Weights of a small GPT-style language model, trained from scratch on English Wikipedia: MLP 3136 GELU, LayerNorm before each block.
Each number is 128 + 24 x the weight over the matrix's rms, rounded and kept within 0 to 255. Layers, rows and columns count from 0.

# layer 5 attention output (transposed), 896x896, rms 0.0216, rows 538-564, columns 768-895
[[125 106 118  92 148 127  88  85  99  98 113 127 121 167 103 147 124 131 150 120 108 147 113  80 118 130 135 149 103 134 126 147 113 105 168 144  81 174 124 161 149 120  98 178 123 104 110 119 128 144 121 109  98  86 110 171 115 101 103 157 134  58 143 157 154 100 161 155 106 129 143 125 110 107 105 148 112  92 134  96 136 124  71 147 135 116 131 145 139 116 126 136 127 126  90 174 110 124 142 127 141 121 132 162 159 106 140 177 155 126  86 108 138 118  73 127 166 138 106 102 118 140  85 134 152 148 170 120]
 [128 126 126 109  73 119 103 108  85 186 114 104 168  77 147 146 130  97 134 114 116  86 176 135 131 133 115 124 104 135  93 140 138 104 161 147 107 118 182 101 132 145 155 170  81 116 112 145 153  97 144 106 105 134 134 156 173 124 172 140 127 118 138 143 137 123 126 161 111 109 119 129 126 178 133 127 150  76 148 132 128  81  79 113 162  85 140 125 141 154  85 143 113  86 110 134 157 143 133 152 134 110 116 112 151 123 141 150 125 162 104 147 101 130 130 156 127 164 108 135 106 123 142 124 129 108 136 121]
 [126  91 117  88 114 141  92 154 155 114 144 156  65 108 202 124 155 120 106 109 147 131 114 118 125 142  90 165  95 152 127 162 123 150 133 135 161 124 114 182 120 181 164  78 118 109 127 163  93 112 101 130 148 125 104 127 116 144 146 172 136 162 117 145 153 144 110 115 109 102 157 117  83 136  94 132 145 144 191 169  99 128  76 173 133 144 137  79 145 138 124 135 163 141 154 120 171 135 127 110 149  88 118 141 161 117 121 148 154 172 141 188 178 145  58 122 118 101 151 132 117  75 146  95 156 165 121 102]
 [135 149 143 108  93 106 110 122 134  90  87 180 100 148 120 136 136  87 122 129 113  98  96  91 111 163 121 145 145 129 146 151 156 125 130 153 116 125 167  98 129 142 110 165 101 158 135 131 160 135  78 132 140 144 153 120 140 142 116 173 112 158 149 127 133 125 160 121 103  82 128 145  73 139 146 141 137  81  90  95 157 134 129 144 127 134 160  83 132 115 122 126 124 130 155 129 106 127 113 125 113 109 177 136 124  98 110 144  73 147 180 113 115 126 128 161 140 135  81 102 161 101 113 130 133 111 172 101]
 [146 152 141 145 126 123 107 149 115 131 134 127 119 128 156 128 117 107 140 102 183  95 158 149 120 134 108  81 120 149 173  68 163 114 154 148 119 150 122 133 117 135 117 123 125 123 161 112  79 152 121 104 113  82 114 110 129  93  97 120 117 153 155 152 120 115 128 191 138 158  96 139  83  78 101 136 125 134 119 135 157 110 134 161 101 111 152  94 149 159 135  99 133 103 117  80 127 109 120 107 107 102 118 156 111 131 161 107 140 126 157 185 109 109 125 103 127  75 111 175 163 167 145 135  89 134 152 166]
 [111 123 102 103 122 108 120 115 132 134 131  94 128 150 138 160 153 104 149 141  97 132  94 145 124 150 117 109 142 124 141 116 180  87 119 145 105 141  83 157 119 140 133 136 155 160 142 124 148 148 108 123  97  92 116 130 117 148 157 147 117 149 138 130  95 162 134 130 154 111 119 154 135 146 157 101 143 139 173 115 173 163 123 137 131 172 119 132  90 131  99 157 132 165 119 118 167 148 111 136 118 107 123 153 111 103 134 132 107 118  98 125 131 157 152 112 160 129 139 138 162  91 155  97  90 172  95 134]
 [185 147 158 150 100  94 136 135 132 158 153 159 152 129  92 112 146 100 104 133 175 124 118  61 172 139 123 135 121 128 124 105 162 124 167 128 123  92  98 126 129  80 158  96 155 136 167 123 103 108  87 109 132 132 139 140  87 138 100 101 144 128 110 125  85 110 136 170 162 103 134 105 112 176  98 150 150 116 134 133 153 125 104  78 140 108 168  99 132 158 106 119 101 168 100  91 104 130 134 124 126 130 144 124 133 126 120 136  93 131 128 124 118  79 133 107 125 134 165 130 130 113 176  95  85 134 163 124]
 [128 126 120 112 138 126 118 153 153 136 114 176 140  88 112 134 154 141 139 115 144 201 145 142  83 136 131 124 125 127 155  87 131 126  93 126  88 158  73 178 130  76 157 124 122 167  98  71  98 118 175 161 154  74 138 132 151 135 127 126 102 146 130 122 119 143 137 175 104  99 194 106 145 161 138 178 142 134 140 125 145 158 139  93 145 131 106 125 140 177 113 150 153 103 117 126  94 137 157  87 153 151 120 119  98 156 142 118 120 159 119 122 141 154 139  87 141 120 132 153 161 146 126  73  98 112 115 119]
 [ 94  69 108 155 118 130 138 106 106 139 170 133 142 124 133 128 138 139 139 107 105 115 122 137 142 142 137 142 128 102 112  77 141 152 156 158 140 176 156 102 135 115 108 108 129 120 149 125  86 105 167 122 123 137 115 133 145 116 128  99 109 108  95 127 124 108 102 133 126  89 121  83 163 133 127 131 140 142 173 147 137 185 182 135 168 139  84 170 195 140 147 140 104  93 126 162  99 137 154 139 130 104 151  86 110  97 103 143 124 140 134 136 133 138 167 144 133 139 128 112 114 105 150  87  76 111 106 130]
 [121  98 116 104 109 142 134  98 129  92 170 144 139 131 142  88 150 133 184 120 144 149 111 115 113 100 114 123 150 108 118 145 120 120 189 109 170  97 117 168  94 114 154 151  79 128 130 122 149 126 146 138  77 133 103 159 129 151  80 115 113 123 176 101 176  87 170  99 145 105  93 157 138 135 152 129 119 145 144 154  79 100 120 119 103 190  92 151 113  91 109 198 131 119 136 127 108 132 148 118 126 174 157 118  58 126 153 157 153 157 130  89 123 137  97 161 173 160 129 168 179 126 114 151  99  87 140 127]
 [106 113  97 110 132 119 100 108 115  90 122 160  97 149 100 127 102 135  76 111 148 118 121 138 141 126 111 117 132 118 123 142 168 163 140  94 124 146 147 126 108 123 164 142 130 172  68 140 103 127 137  91 125 150  94  66 117 153  78  84  84 122  79 142 123 140 127 169 156 181 139 111 128 129  96 110 130 120 131 117 124 137 133 175 115 103 100 149 193 151  74 151 182 154 118 147 168 191 138 110 171 128 121  93 110 141 121 101 174 120 147 127 151  77 119 147 192 101 129 138 147 126 126 132 136 117 121 128]
 [144 148 108 123 124 128 100 130 133 125 129 133 146 105 164 111 136 164  79  93 110 128 120 133 162 165 149 142 144 111 163 120 173 123 105 154 118 100 155 102 113 147 101 136 191  97 151 147 139 111 125 144 131 150 131 164 126 121 135 147 138 134 157 123 140 112 138 127 155 152 134 135  87 126 115 148  87 106 187 132  73 114 111 100 124 160  93 140 100  88 145 138 140 112 129 150 134 145 114 122 114 135 110 115 159 114 104 105 139 141 142 155 117 136 157 152 154 145 154 124 139 118 136  87 104 129 130 105]
 [160  99 130 109 136  99  99 118 155 152 141 153  99 145 150 136 102 128 145 119 104 146 155 134 158 122 158  75 116 105 163 127 110 143 148  98 121 118  73 114 121 185 114 143 160 113 163 125 127 118 101 136 101 173 126 125 102 124 107  86 139 111  89 137  91 180 105 103 125 150 150 152 120 146 157 104 158 154 115 144 120 153  94 138 101 132 149 126 126  93 147 123 157 122 126 133 116 170 172 110 122 152 125 119 120 178 108 115 150 117 136 114 121 137 144 137 129 141 115 182 138 124 114  98 146 175 108 127]
 [133 135 125 108 147 122 143 117  88 114 152 120 106  92 129  85 165 157 137 131 163 152 111 113 105 131 184 151 143 155 159  56 135 122 130 121 152 101  83 160 121 120 163 121 161  66  89 110  86 171 140 166 141 160 149 112 124 117  97 134 157 152 120 155 126 106 149 153 133 147 150  98 141 162 190 131  92 138 151 162 117  88  97 149 135 130 137 133 161 120 158 124 174 101  96 105 122 111 118  91  86 130 104 146 115 172 150 144  99 133 155 114 114 134 142  84 137 134 128 144  97 103  66 141 143 137 164  98]
 [124 131 103 140 184 132 141 140  90 140  89  86 114 179 146 126 112 155 126 147 119 109 117 130 125 126 130 124 157 128 132  95 113 149 142 120  95 116 170 130 119 123 170 120 148 134 119 115 131 147 160 119 107 109 160 149 145 106  69 168 139 137 129  86 142  97 124 138 145 122 102  86 103 142 112 127 162 118 138 139 123 116 173 112 139 128 108  86 100  97 142 130 135 156 117 132 133 117 129 110 141 153 131 106 126 170 132 130 119 138 123 162 146 124 109 146  97 154 125 161 171 105 115  82 126 127 100 142]
 [152 132 126  76 124  78 157 140 160 118 156 108 135 132  79 121 147 161 125 160 104 130 156 163 119 140 157 134 127 186 124  83 106 165 151 157 119 105 174 136 131 148 124 163 124 132 135 109 109 106 146 104 132  94 162 102 127 150 154 127 144 137 147 133 120 130 104 118 135 107 151 116 142 120 166 154 135  95  80 159 168 149 150 129 162 125  84 172 133 146 135 126 165 136 121 121 152 151 142 136  93 114  76 141 110 112 110 121  90 110 129 141 151  86 128 144 150 152 125 145 138 150 199 126 141 168 137 127]
 [128 110  95  85  93 132 192 125 146 120 133 142 182 128 139 115 143  93 119  79 119 117 106 191 158 133 138 111  75 121 130 155 134 130 158  94 113 147 108 112 149 178 167 123 106 146 110  84 115 136 112 147 160 136 140 129 167 113 147 122 127 129 113 115 142 150  99 145 153 136 103 129 123 104 195  90 124 132 141 108  85  94 127 115 133 119 139 101 130 120 120 106 106 128 129 116 139 153 108 163 153 111 141 147  82 118 166 121 104 121 140 156 133  88  89 129 124 128 117  84 112  99 135 142 157 126 120  90]
 [159 116 122 148 112 113 134 131 156 117  89 149 112 176 145 111 135  87 124 124 191 137 135 167 148 146 129 101 123 116 110 124 135 123 109 151 132 133 111 131 123 132 126 128 145 118 123 115  94 118  96 162 115 122 113 114 121 103 134 117 157 130 180 116 118 138 164 148 166 147  98 143 140 163 113  96 150 164 160 111 172  65 102 122 147 171 102  79 108 125  91 135 117 116 138 112 138 126 140 110 121 117 164 124 163 139 169 152 153 175 171 136 123 115 113 141 131 158 133 168 145 167 165  80 125 104 149 121]
 [146 109 129  87 156 118 159 101 147 157 168 135 115 151 150  95 135 136 112 143  65 114 164 106 147 193 113 134 133 136 184 116 137 129 141  91 163 121 163  92 137 189 111 136 131 126 107  97 163 145 129 112  88 131  83 148 130  91 154 120 130  92 157 126  94 130 124  77 173 137 129 122 111 143 178 132 166 177 150  63 118 100 151  85  99 116 143 122 132 111 152 123  90 135 115 174 111 112 110 124  92 142 148 113 113 134 140 147 156 132 110 193 122 128 151 145 140 122 108 134 122 145 115 131 146 108  92 158]
 [150 155 119 102 133 118  96 157 120 169 122 129 129 156 120 175 177  88  96 129 114 137 125  85 101  94 132 128 146 110  79 143 138 153 154 130 134 118 126 129 173 136 124 108 124 172  83 165  88 111 135  87 114 115 112 123  95 149 135 127 139  91 162 101 120  86 136 121 166 113 118  90 136  90 130 156 150 103 129 162 147 104 145 139 126 168 132 142 153 154  84 143 135  99 109 115  96 140 155 124 138  97 131 152 165  95 181 178 135 118 127 114  76  77  85 159 171  77  63 125 123 131 148 115 149 124 140 162]
 [111 121 127  90 110 142 138 122 107 125 139 110 133 118 139 143 128 112  78  94 136 166 158 133 139 198 111  69  84 103 116 115 137  92 130 124 109 111 102 124 108 118 126 146 130 102 157 136 109 111 117 143 134 130 114 133 114  72 138 169 139 127 144  98 111 131 142 178 155 174 181  86 142 108  86 109 117  91 150 155 109 141 169 128 112 125 141 146 118 130 154 143 126 102 137 106 134 122 161 138 107 102 113 104 143 171 118 142 146 142 103 125 166 143  91 165 149 124 124 143 134 124 172 128 141 145 141  99]
 [135 140 137 159 123 125 149 135 132 164 120  92 145  96 123 150 146 107 125 149 140 106 176 120 121 136  72 163 104 186 118 147 138  49 155  90 155 151 149 120 141 154 148  87 135  98 145 115 139 143 148 138 117 129 135 133 138  74 126  90 132 155 113 154 132 105 140  71 138  78 115 113  90 114 119 110 126 137  99 140 116 116 102 121 177  99 150 156 127 128  95  95 153 149 132 104 113 127 121 128 124  57 129 129 127  97 143 103 134 134 102 124 140 123 177 140 114 140 142 143 130 162 185 130  98 101 136  71]
 [119 112 151  93 145 132 151 183  91 150 134  80 136 163  98 127 161  97 112 119 137 141 177  80 142 124 128 122 165 118 106 120  87 151  90 128 180 101 178  85 124  75 164 117  97 115 116 140 104 144 159 122 152 129 145 138 137 125 150 138 130 119 139 153 123 167 120 158 109 141  60 140 135  71 120 105 143 131 112 148 136 120 147 105 105 120 104  97  91 119 115 120 104 141 118 110  79 111 133 110 117 125 117 114 112 139 131 169 130 164 126 172 103 109 115 162 139 142 131 107 134 181 148 127 132 113 137 118]
 [117 122 146 180 152 103 118 121 165 131  91 110 103 171 105 122 133  99 124 104 109 162 119 103 161 152 110 133 168 139 121 146 141 137 155  82 119 128 146 104 132 123 132 131 145  80  95 142 197 170 136 112 130 167 106 123 136 125 150  97 120 162 116 125 120 153  77 141 145 145 132 104  97 104 173 161 136 150 122 134  84  91 115  94 143 139 128 118  98  88 104 143 110 135 108 164 141 137 104 129 156 138  91 175 142 113 123 157 143 137 125 118 130 103 117  78  96 134 160 157 103  89 157 128 117  99 159  87]
 [148 117 138 131 141  77 120 127  72 120 126 111 171 124 142 116 178 109 123  80 117 129 148 133 139 118 140 138  96 163 120 165 126 107 121 120  86 166 120 168 137 155 122 111  87 116 157 164 119 131 119 100 140 123 126 104 140  90 187 113 133 125 151 151 149 127 105 136 111 160 119 126 121  97 152 139 159  81 138 129 122 102 132 179 113  99 113 141 155 130 124 143 127 120  53 104 117 122  98 113 142 124 166 162 125 157 111 113 139 132 134 140 119 153 126 108  92 109 151 139 119 102 163 140 162 144 123 133]
 [211 105 143 161 190  98 123  76 126  85 114 157 168 122 153 127 135 151 152 118 116 163 126 116 128  87  77 134 132  62 201 129 128 117 110 137 133 124 143 115 138 158 127  92  84 109 117 158  97 156 110 171 137 127  91 155 169 108 110  83 151 115 124 128 121 141 105 130 124 149 107 109 100 127  93  79 125 146 110 116 127 127 143 114 146 110 116 130 166 143  90  93  96  86 159 114 121 123 111  94 118 174 171 154  95 130 175 114 157 119 127 158 145 112 135  85  88 113 125 126 109 118 159 126 127 105 139  92]
 [169 134 125  85 138 124 118 124 118 113 127 166 130 115 106 162 146  96 114  83 131 137  98 121 119 108 132 143 127 169 160 108 151 162 107 138 149  77 129 129 125 144 117 103 175 140 158 127 155  95  61 133 181 169  68 108 106 125  94 170 117 106 114 153  79 130 113 135 109  97 116 105  96 114 113 118 168 144 163 133 148 110 125 115 137 111 173 108 128 132 101 166 163 118 206 115 102 162 132 108 117 158 161 116 112 141 140 112  78 190 103 125 124 112 116 139 107 149 153 120 147 152 129 130 108 156  70 115]]
# layer 5 attention value, 896x896, rms 0.0174, rows 539-565, columns 768-895
[[118 105 110 132 174 119 122 144 130  80 155 166 102 155 154 144 125 148 147 193 167 116 112 112 113 100 127 146 168 164 173 136 166 124 143  82 146 133 101 130 105  88 124 117  99 121 110 147  99 128  88 159 132 129 138 146 144 113  75 112  83 102  82 145 148 140 157 124 109 148 115 126  88  88 124 128 148  86 143 122 155 129 127 118 133  91 132 144 148 134  84 122 135 110 100  89 127 124 139 106 114 161 150 143 103 140 157 179 110 119 119 132 126 123  83 102 141 132 118 122 194 146 134 135  65 146 142  84]
 [109 149 125 156  87 102 168 132 115 133 151  96 136 136 113 104 102 144 164 110 137  81 121 145 174 183  71 129 165 154  77  98 159 123 131 163 216  96 116 136 125 107 113  96 122 110 146  95 134  77 171 131  68 164 175 115 185 107 154 127 127 145 123 123  88 121 132 138  88 110  71 148 132 135 156  97 153 141  98 107 122 145 113 110 170 128 103 121 128 108 164 126 119 118  81 129 115 109 173  90 144 142 124 125 143  90 121  80 113  84 151 139  54 145  98 138 164  98 129 125 132 124 153 163  79  87 137 122]
 [147 116 140  99 158 128 120 112 138 122 115  72 145 119 134 135 119 120 170 128 116 149 139 172 121 122  98 120 140 170 153 132  97 116 160  99 108 133 131 175 136 159 104 146 173 143 128 146 172 176 136 159 158 151 102  90 131 101 141 132 170 110  96  91  94 104 118 120 136 144 134 107 141 110 155  99 145 126 175 132 160 114 133 125 130  84 144 139 161 157 152 152 127 136 122 118 137 110 129 104 135 119 142 143 157 135 109 125 111 121 113 135 156 123 197 131 108 143 104 117 138 150 101 138  95 146 101 121]
 [144 111 125 137 106 129 107 147 129  81  86 105 106 133 108 114 136 142  96 115  91 116 148 142 138 125  83 145 135 146 135 126 106  78 119 171 154 160 137 140 176 135  96 110 142 139 140 107 112 111 134 138 122 112  99 114 134 157 174 171 141 134 111 197  59 153 134 143 123 150 139 109 189 144 165 154 138 156 171 123 101 149 106 146  97 165 112 172 113 124 180 134 113 126  38 128 160 113 100 127 114 107 165  93 136 139  82 113 139 104 108 142 100 129 145 140 109 141 147 130  61  74 157 107 131 102 102 126]
 [148 165 134 100 126 123 130  84  95 132 100 120 137 117 140 144 125 139 116 145  96 105 129 103 134 136 155 111 132 140 156 122 106 108 125 118 109 143 142 119 132 156 128 152 102 105 145 101 172 115 111 160 139 142 129  98 160  93 144 151 157 112 142 134 142 106  98 104 147 104 144 124 134 134 111 166  74 157  42 131 166  95 133 136 132 103 133 118  94 149 139 145  99 115  78 119 108 145 158 147 159 130 146 165 132 140  99  76 140 162  92 169 110 131 169 104 123 150 139 121 123 134 134 151 158 142 142  92]
 [ 99  99 111 131 161 130 118  50  99 139 154  54  62 134 127 152 104 150  84 129  73 105 114 135 100 143 142 152 111 121 123 107 144 107 127 160 127 141 158 163 118  91 101 116 123 131 117 117  98 122 128 123 106 118 117  92 173 119 159 144 129 105 131 123 130 141  78 137 158 141 101 151 113 139 152 128 115 121 139 133 113 150 122 127 118 112 142 160 110 130 135 119 142 110  59 154 131  96 124 120 142 137  92 167 119 160 127 127 115 150 146 100  84 163 104 164 125 110  90  92 104 156 134 158 101 153 149  87]
 [155 131 106 113  99 176 116 136  90 127 103 113 133  94 131 155 116 179 111 150 119 131 115 103 122 118 109 145 137 144  95 131 105 103 178 138 137 109 126 104  76 149 121 147 150 110 113 176 145 121 165  87 140 146 125 123 128 138 116 127  89  93 117 123 126 167 129  88 144 138 114 197 124 156 113 162 150  83 154 134 116 112 123 102 154 113 180 118  77 118 139 180  64 113 136 144 131 117 130 156 140 150 107 140 152 115  99 162 134 143 154  96 141 130  64 136 133 140 115 126 119 126 175  88 154 133 172 168]
 [106 166 162 137 153 114  69 100 143 134 113 108 142 167 162  82 126  80 153 168 184 139 126 109 149 157 120 108 156 126 132 150 137 127  88  99 143 138 162 126 125 127 110 141 118  91 110  80 169 152 111 127 130  94 137 118 124 114 169 169 136 108 136  90 131 130 110 120 152 128 116 104 131  79 105 112  97  90 161 121 120 165  41  83 125 132  95 125  97 130 116 128  85 110 143 125 129 113 162 152 153 141  99 197  87 120 135 131 107 114 136 111 148 162 124  83  91 135 167 166 149  98  99 146 112 123 186 123]
 [114 157 146 112 120 123 101 136 119 126 119 139  91  89 119 139 117  80  75 124 129  98 101 122 121 161 136 145 131 180  99  77  92 142  66  86 101 115 163 117 166 143 127 158 112 113  92 125 166 116 130  85 108 158 125 121 148 127 125 107 131 138 116 134 183 113 129  96 125 113 203 153 128 105 101  97 154 130 117 112 110 113 162 131 135 130 125 159 157 147 167 134 129 131 148 100 131 124 102 127 191  87 125  71 159 104 136 121 125 126 115 151 164 132 156  95  88 126 138 161  81 114 107 146 133 117 145 121]
 [148 108  92 119 131 137  95 146 130 126 115  97 161 141 124 114 171 158 156 141 160 116 154 127 126 101 130 129 100 129 103  98 100 149 130 103 142 148 111 145 103 117 159 126  88 149 179 143  88 180  87 131 102 145 105 137 179 143 159 133 169 116 126 115 106 141 154 113 128 142 125 135 101 133 162 130  92 163 146 150 124 106 130 126 152 115 155 121 114  91 146 127 141 109 115 102 102 109 133 142 123 119 165 131 104  99  95 140  77 149 126 110 128 106 166 127  69 105 114 147 143 130 145 112 146 128 135 136]
 [102 128 137 121 112 152 164 116 140 119  99 120 108 145 125 103  90 115 139 152  82 148 201 118 110 160 142 135 167 162  97 131  97 175 113  77 162 135 125 171 106 114 142 118 112 123 161 112 146 136 142 166 148 136 100 120 118 157 117 130 143 193 111  88  92  86 112 150 128  83 117 124 112 152 155 166 170 141 120 134 147 149 118 167 147  73 156 122  97 144 123 130 118 156  97 125 149 118 162 134 155 160 129 147 130 137 123 140 144 130 100  98 146 145 128 113 120 114 125 110 162 137 110 158 109 102 144 153]
 [151 141 123 103 125 117 162 137 110 122 142 136 112 113 109  95 151 130 133 121 123  87 159 115 109 168 122 136 107 163 130 142 132 123  74 136 147 118 135 108 127 143 129 137  93 122 114 129 113 173 122 176 143 174 108 102 155 150 173 123 132 116 116 146 142 120 149 103 128 143 115 119 138 122 179 125 121 110  74 123 153 139 109 113 106 133 133 136 153 172 129 157 120  84 127 116 115 114 108 168 161 117 159 155 143 101 130 148 159 106 102 147 126 107 116 128  92 149 117 150 130 134 115 103  94 105 133 124]
 [131 139 112 115 123 120 126 114 123 113 116  99 117 132 140  96  97  74 160 111  95 108 141  58 127 143 118 157  89 154 114 184 150 156 139 127  98 118 181  92 132  75 139 113 117 178 137  94  95 137 123 128  99 157 126 151 110 108 140 149 107 142 145 179 145 132 115 152 102 131 128 172 137 119 131 124 116 106 151 102 134 177 147 126 129 125  97 114 128 125 137 152  87 142 134 141 146 117 147 106  68 183 111 103 121 123 101  98  81 131 101 114 117 118 170 159 176 125 117 102 124 132 165 169 154 123 124  74]
 [161 147 143 105  98 112 154 160 114 116 108 127 124 101 148 106 159 130 122 124 126 127  95 130 146 152 159 167 129 128 114 174 181 104 123 205 154 100 122 135  94 122 125 143  87 148 145 112 121  79 113 159 101  89 163 126 141 130  99 117 150 164 132 136 143 171 121 144 120 107 159 155 174  75  74 112 129 128 162 109 118 131 122 131 167  99 125 155 185 140 120 126 146 133 138 144 157 127 127 131 161 103 125 139 120  88 109 163  87 146 142 112 129 111 101 117 140 158 114  81 129 137 173 156 139 146 135 135]
 [153 134 169 121 141 166 128 111 114  98  80 117 137  98 120 144 127 105 113 117 171 110 125  90 169 117 129 141 121 117 135 167 151  92 123 101 122 137 128  85 139 122 168 150  80 118  92 171 113 149 133 126  98 140 131  74 102 145 118  94 160  98 177 124 115 147  91 171 150 163 104 127 121 144 141  95 119 165 138  80 122 102 103 144  98 176 137 144  92 128 117 156 122 105 115 119 158 132 103 150 104 171 149 102 126 116 136 141 122 156 145 144 109 118 158 107 148 115 121 137 122  97 127 145 117 109 132 159]
 [118 170 130 115 155 138  85 156 135  76 114  67 120 106 131 129 137 133 152 140 139 126 105 107 130 123  71 152 125 154  72 154 126 156 184 133 168 134 137 184 143 140 127  90 134 119 122 145 144 128 177 136 152 133 112 110  84 121 140 127  89 134 114 135 181 129 105  97  82 136  95 120  99 110 115 119 133 139 122 156 106 137 107 109 119 103 138 124  54  90  87 100 146 123 124 153 171 109 122 109 119 194 130 127 119 122 113 118 152 187 161 125 132 124 118 118 148 122 114 157 111 144 137 103 114 148 139 147]
 [100 121  97 121 153 171 118 112  57 133 109 118  95 141 104 153 138 126 173 144 122  98 110 116  44 115 117 118 131 100 124 128 116 155 177 122 141 111 169 128 129  93  95 137 147 117 130 129 114 135 101  64 139  75 174  98 113  86 166 114 146 146 114 183 133 126  98 129 126 163 136 120 159 121 171 145 142 142 101 175  95 150 141 160 122 136 113 126 161 107 123 160 157 131 146 122 121 136 163 119 105 100 103 122  72 112 108 150 136 134 114 137 131 127 123 145 117 127 146 121 127 119 111  85 118 116  79 158]
 [180 179 113 114 151 117 131 166 153 113 132 150 173 111 145 147 109  98 117 121 180 174 108 132 118 117 132 101 167 162 133  99 147 171  98 165 107 158  97 121 159 121 160 108 107 123 118 182 103  79 149 162 134 176 117 113 121 149 101 159 136 172 131 175 171 149 150 175  33  83 176 129 118  88 177 119 101 116 117 157  97 161 130 176 106  99 145 126 155 116 141  76 121 166 132 108  95 131 167 166 113  90 148 164 105 128 185 140 185 135 125 132 160 144  95  73 184 111 104 104 171  80 138 109 104 135 112  80]
 [149 134 142  89  96 172 184  89 117 139 104  91 137 100 178 110 105 135 101 145 116 164 119 119 162 165 136 114 138 173 115 163 134  99 134  92 163 102  82  88 111 130 117 122 120 116 161 107 130 173 107 153 144 127 103  92 150 122 122 146  87 171 105 143 138  95 146 141 136 120 100 117 124 147 109 116 129 130 109 120 124 131 155 135  99 112 117 144 134 133 147 131 173 168  87 141 170  97 105 147 189 155  68 129 145 112 123  86 120 132 141 130 155 162 139 113  85 117 195 118 145 135 108 164 135 110 115 118]
 [150 158 132 111 170 123 122 146 180 115  94 171 167 132 125 106 118 175 134 157  89 157  91 126 133 111 153 119 130 164 152 127 130 153 128 116 122 127 107 105 129 148 108 119 123 166 129 120 113 120 163 110 130 155 132 107 145 121 108 138 106 155 124 124 104 150 164 131 121 104  97 109 133  99 111 104 168 130 121 115 144 173  82 122 120 115 149 153 106 169 118  94 124 124 172  80 180 177 105 155 159 198 136 137 126 166  83 137 137 120 159 136 109 113 127 138 138 112 152  97 181 113 110 161  97 112  88 110]
 [113 150 122  96 134 132 105 164 126  96  76 115  92 163 105 145  97 150 144 115 116 111 117  71 107 126 169 162 107 109 143 139 116 178 150 141 112 133 108 103 127  89 123  86 139 102  98 171 104 100 120 138 155 114  77 129  89 157 138  88 127 127 111 136 118 144  89 158 134 147 214 138  92 170 124 105 129 199 133 113 129 196 134 125 134 159  95 120 122  90 198 163 144 145 132 156 138  99 181 135 108 133 111  93 121 134 102 158 114 143 119 143 120 106 101  56 151 163 185 113  87 142 111 113 154 141  88 161]
 [114 150 133  97  97 146  91 113  98  71 106 101 176  90  85 107 105 104 110 143 106  95 141 120 109 125 190 116  87 111 131 122 146  62 166 111  86 187 148 153 146  90 145 129 137 128  85 102 131 145  86 132  99  97 149 119 121 106 117 101 121 130  93 146 132 108 113 141 103 114 147 169 119 115 154 179 154 102 191 151 111  91 105 143 132 156 141 111 142 124 144 143 151 157 129 139 146 160 129 120 172 123 148 139 143 151 128 106 152 145 142  80 145 148 160 154 140 103 120 103 153 136 159  91 118 124  99  91]
 [166 139 139 108  93 115 183 123 109 121 150 177 162  74 116 105 129 160 160 154 153  95 168  89 119 109 139 144 109 133 148 163 101 145 101 116 180 124 110 111 118 127 125 124 145 126 157 113  95  95  59 155 111 150 143 114  94 131 121 107  60 105 152 156 123 113 125 142 115 162 134 114 107 140 135  98 109  99 103 134 106 145 107 172 198 141 108 152 147 119 120  93  90 134 139 109 130 140 162 145 117 124 143 144 124 186 139 102 131 131 145 151  99 157 125 156 126 124 149 148 109  88  71 110 112 151 107  89]
 [ 85  95 129 110 136 157 163 142 149 109 151 128 124 135 101  91 113 142 137 152 107 143 119 121 116 108 156 131 120 116  79 116 121 128 155 107 128 128 112 156  97  92 144 130 144 112 108 155 154 104 147  82 106 117 142 151 173 121 102 156 122 136 113 141  93 157 163 120 143 143 106 149 139 133 128 131  95 102 122 145 104 159 132 149 155 181 153 104 108 129 139 167  98 142 130 125 158 125 101 165 148  94 173 107 157 126  81 132 119 130 137 202 108 147  86 143 180 151 106 116 130 149 159 130 127 160  66 127]
 [111 123 154 109 104 110 153 102  86 133 139 118  96 156 129 109 156 136 107 130 125 144  89 111  82 107 108 150 135 138  89 133 128  95 118 124  71 172 123 105 137 148 109  87 149 129 169 117 107 144 156 106 132 126 121 125 109 136 143 138 159 149 110 118 139 159 149 137 104  97 106  93 129 181 152 189  89 112 105 136 142  85 112 150 116 157 148 115 119 117 177 168 105 131  55 118 128 149 116 186 104  59 135 111 100 110 116 147 127 105 136 183 131 125 170 111 126 153 149 130 177 120 117 112 115 155  81 160]
 [ 79 161 140 138 104 162 120 101 176 162 114  92  82 128 146 147 117 131 112 149 162 128  86 120 170 142  92 166 175 109 106  92 126  96 133  68  98 125 113 122 118 127 142 127 145 149  96  82  91 136 142 135 150 154 145 150 189 135 125 166 119 115 122 123 159 152 128 119  75 103 123 136 144 146 111 105 156 110 100 137  92 156 106 106 143  82 127 131 121 134 125 141 130 130 103 130 150  77 135 121 131 140  98 130 127 124 135 143 138 119  66 111 129 142 101  75 146 146 125 112 176 129 115 100 124 114 196  90]
 [147 109 104 143 135 100 124 100 105 106 186 131 115 107 145 117 129 154 111 122 166  97 140  85  91 108 120 133 153 134 157 114 135 100 105  86  99 122  96 136 104  96 127 103 123 124 127 112 124 106 211 116 108 166 149 107 145 142 137 175 130 122 147 127 153 169 145 126 100 104  85  79 134 117 172 103 128 103 135  70 117 158 112 126 140 130 115 111 110 123 107 107 100 134 106 117 136 124 139 158 115 103 122 124 150 137 142 104 167 152 162 130 129 135  98 130 138 114 136 109 149 148  83 122  99 116 102 151]]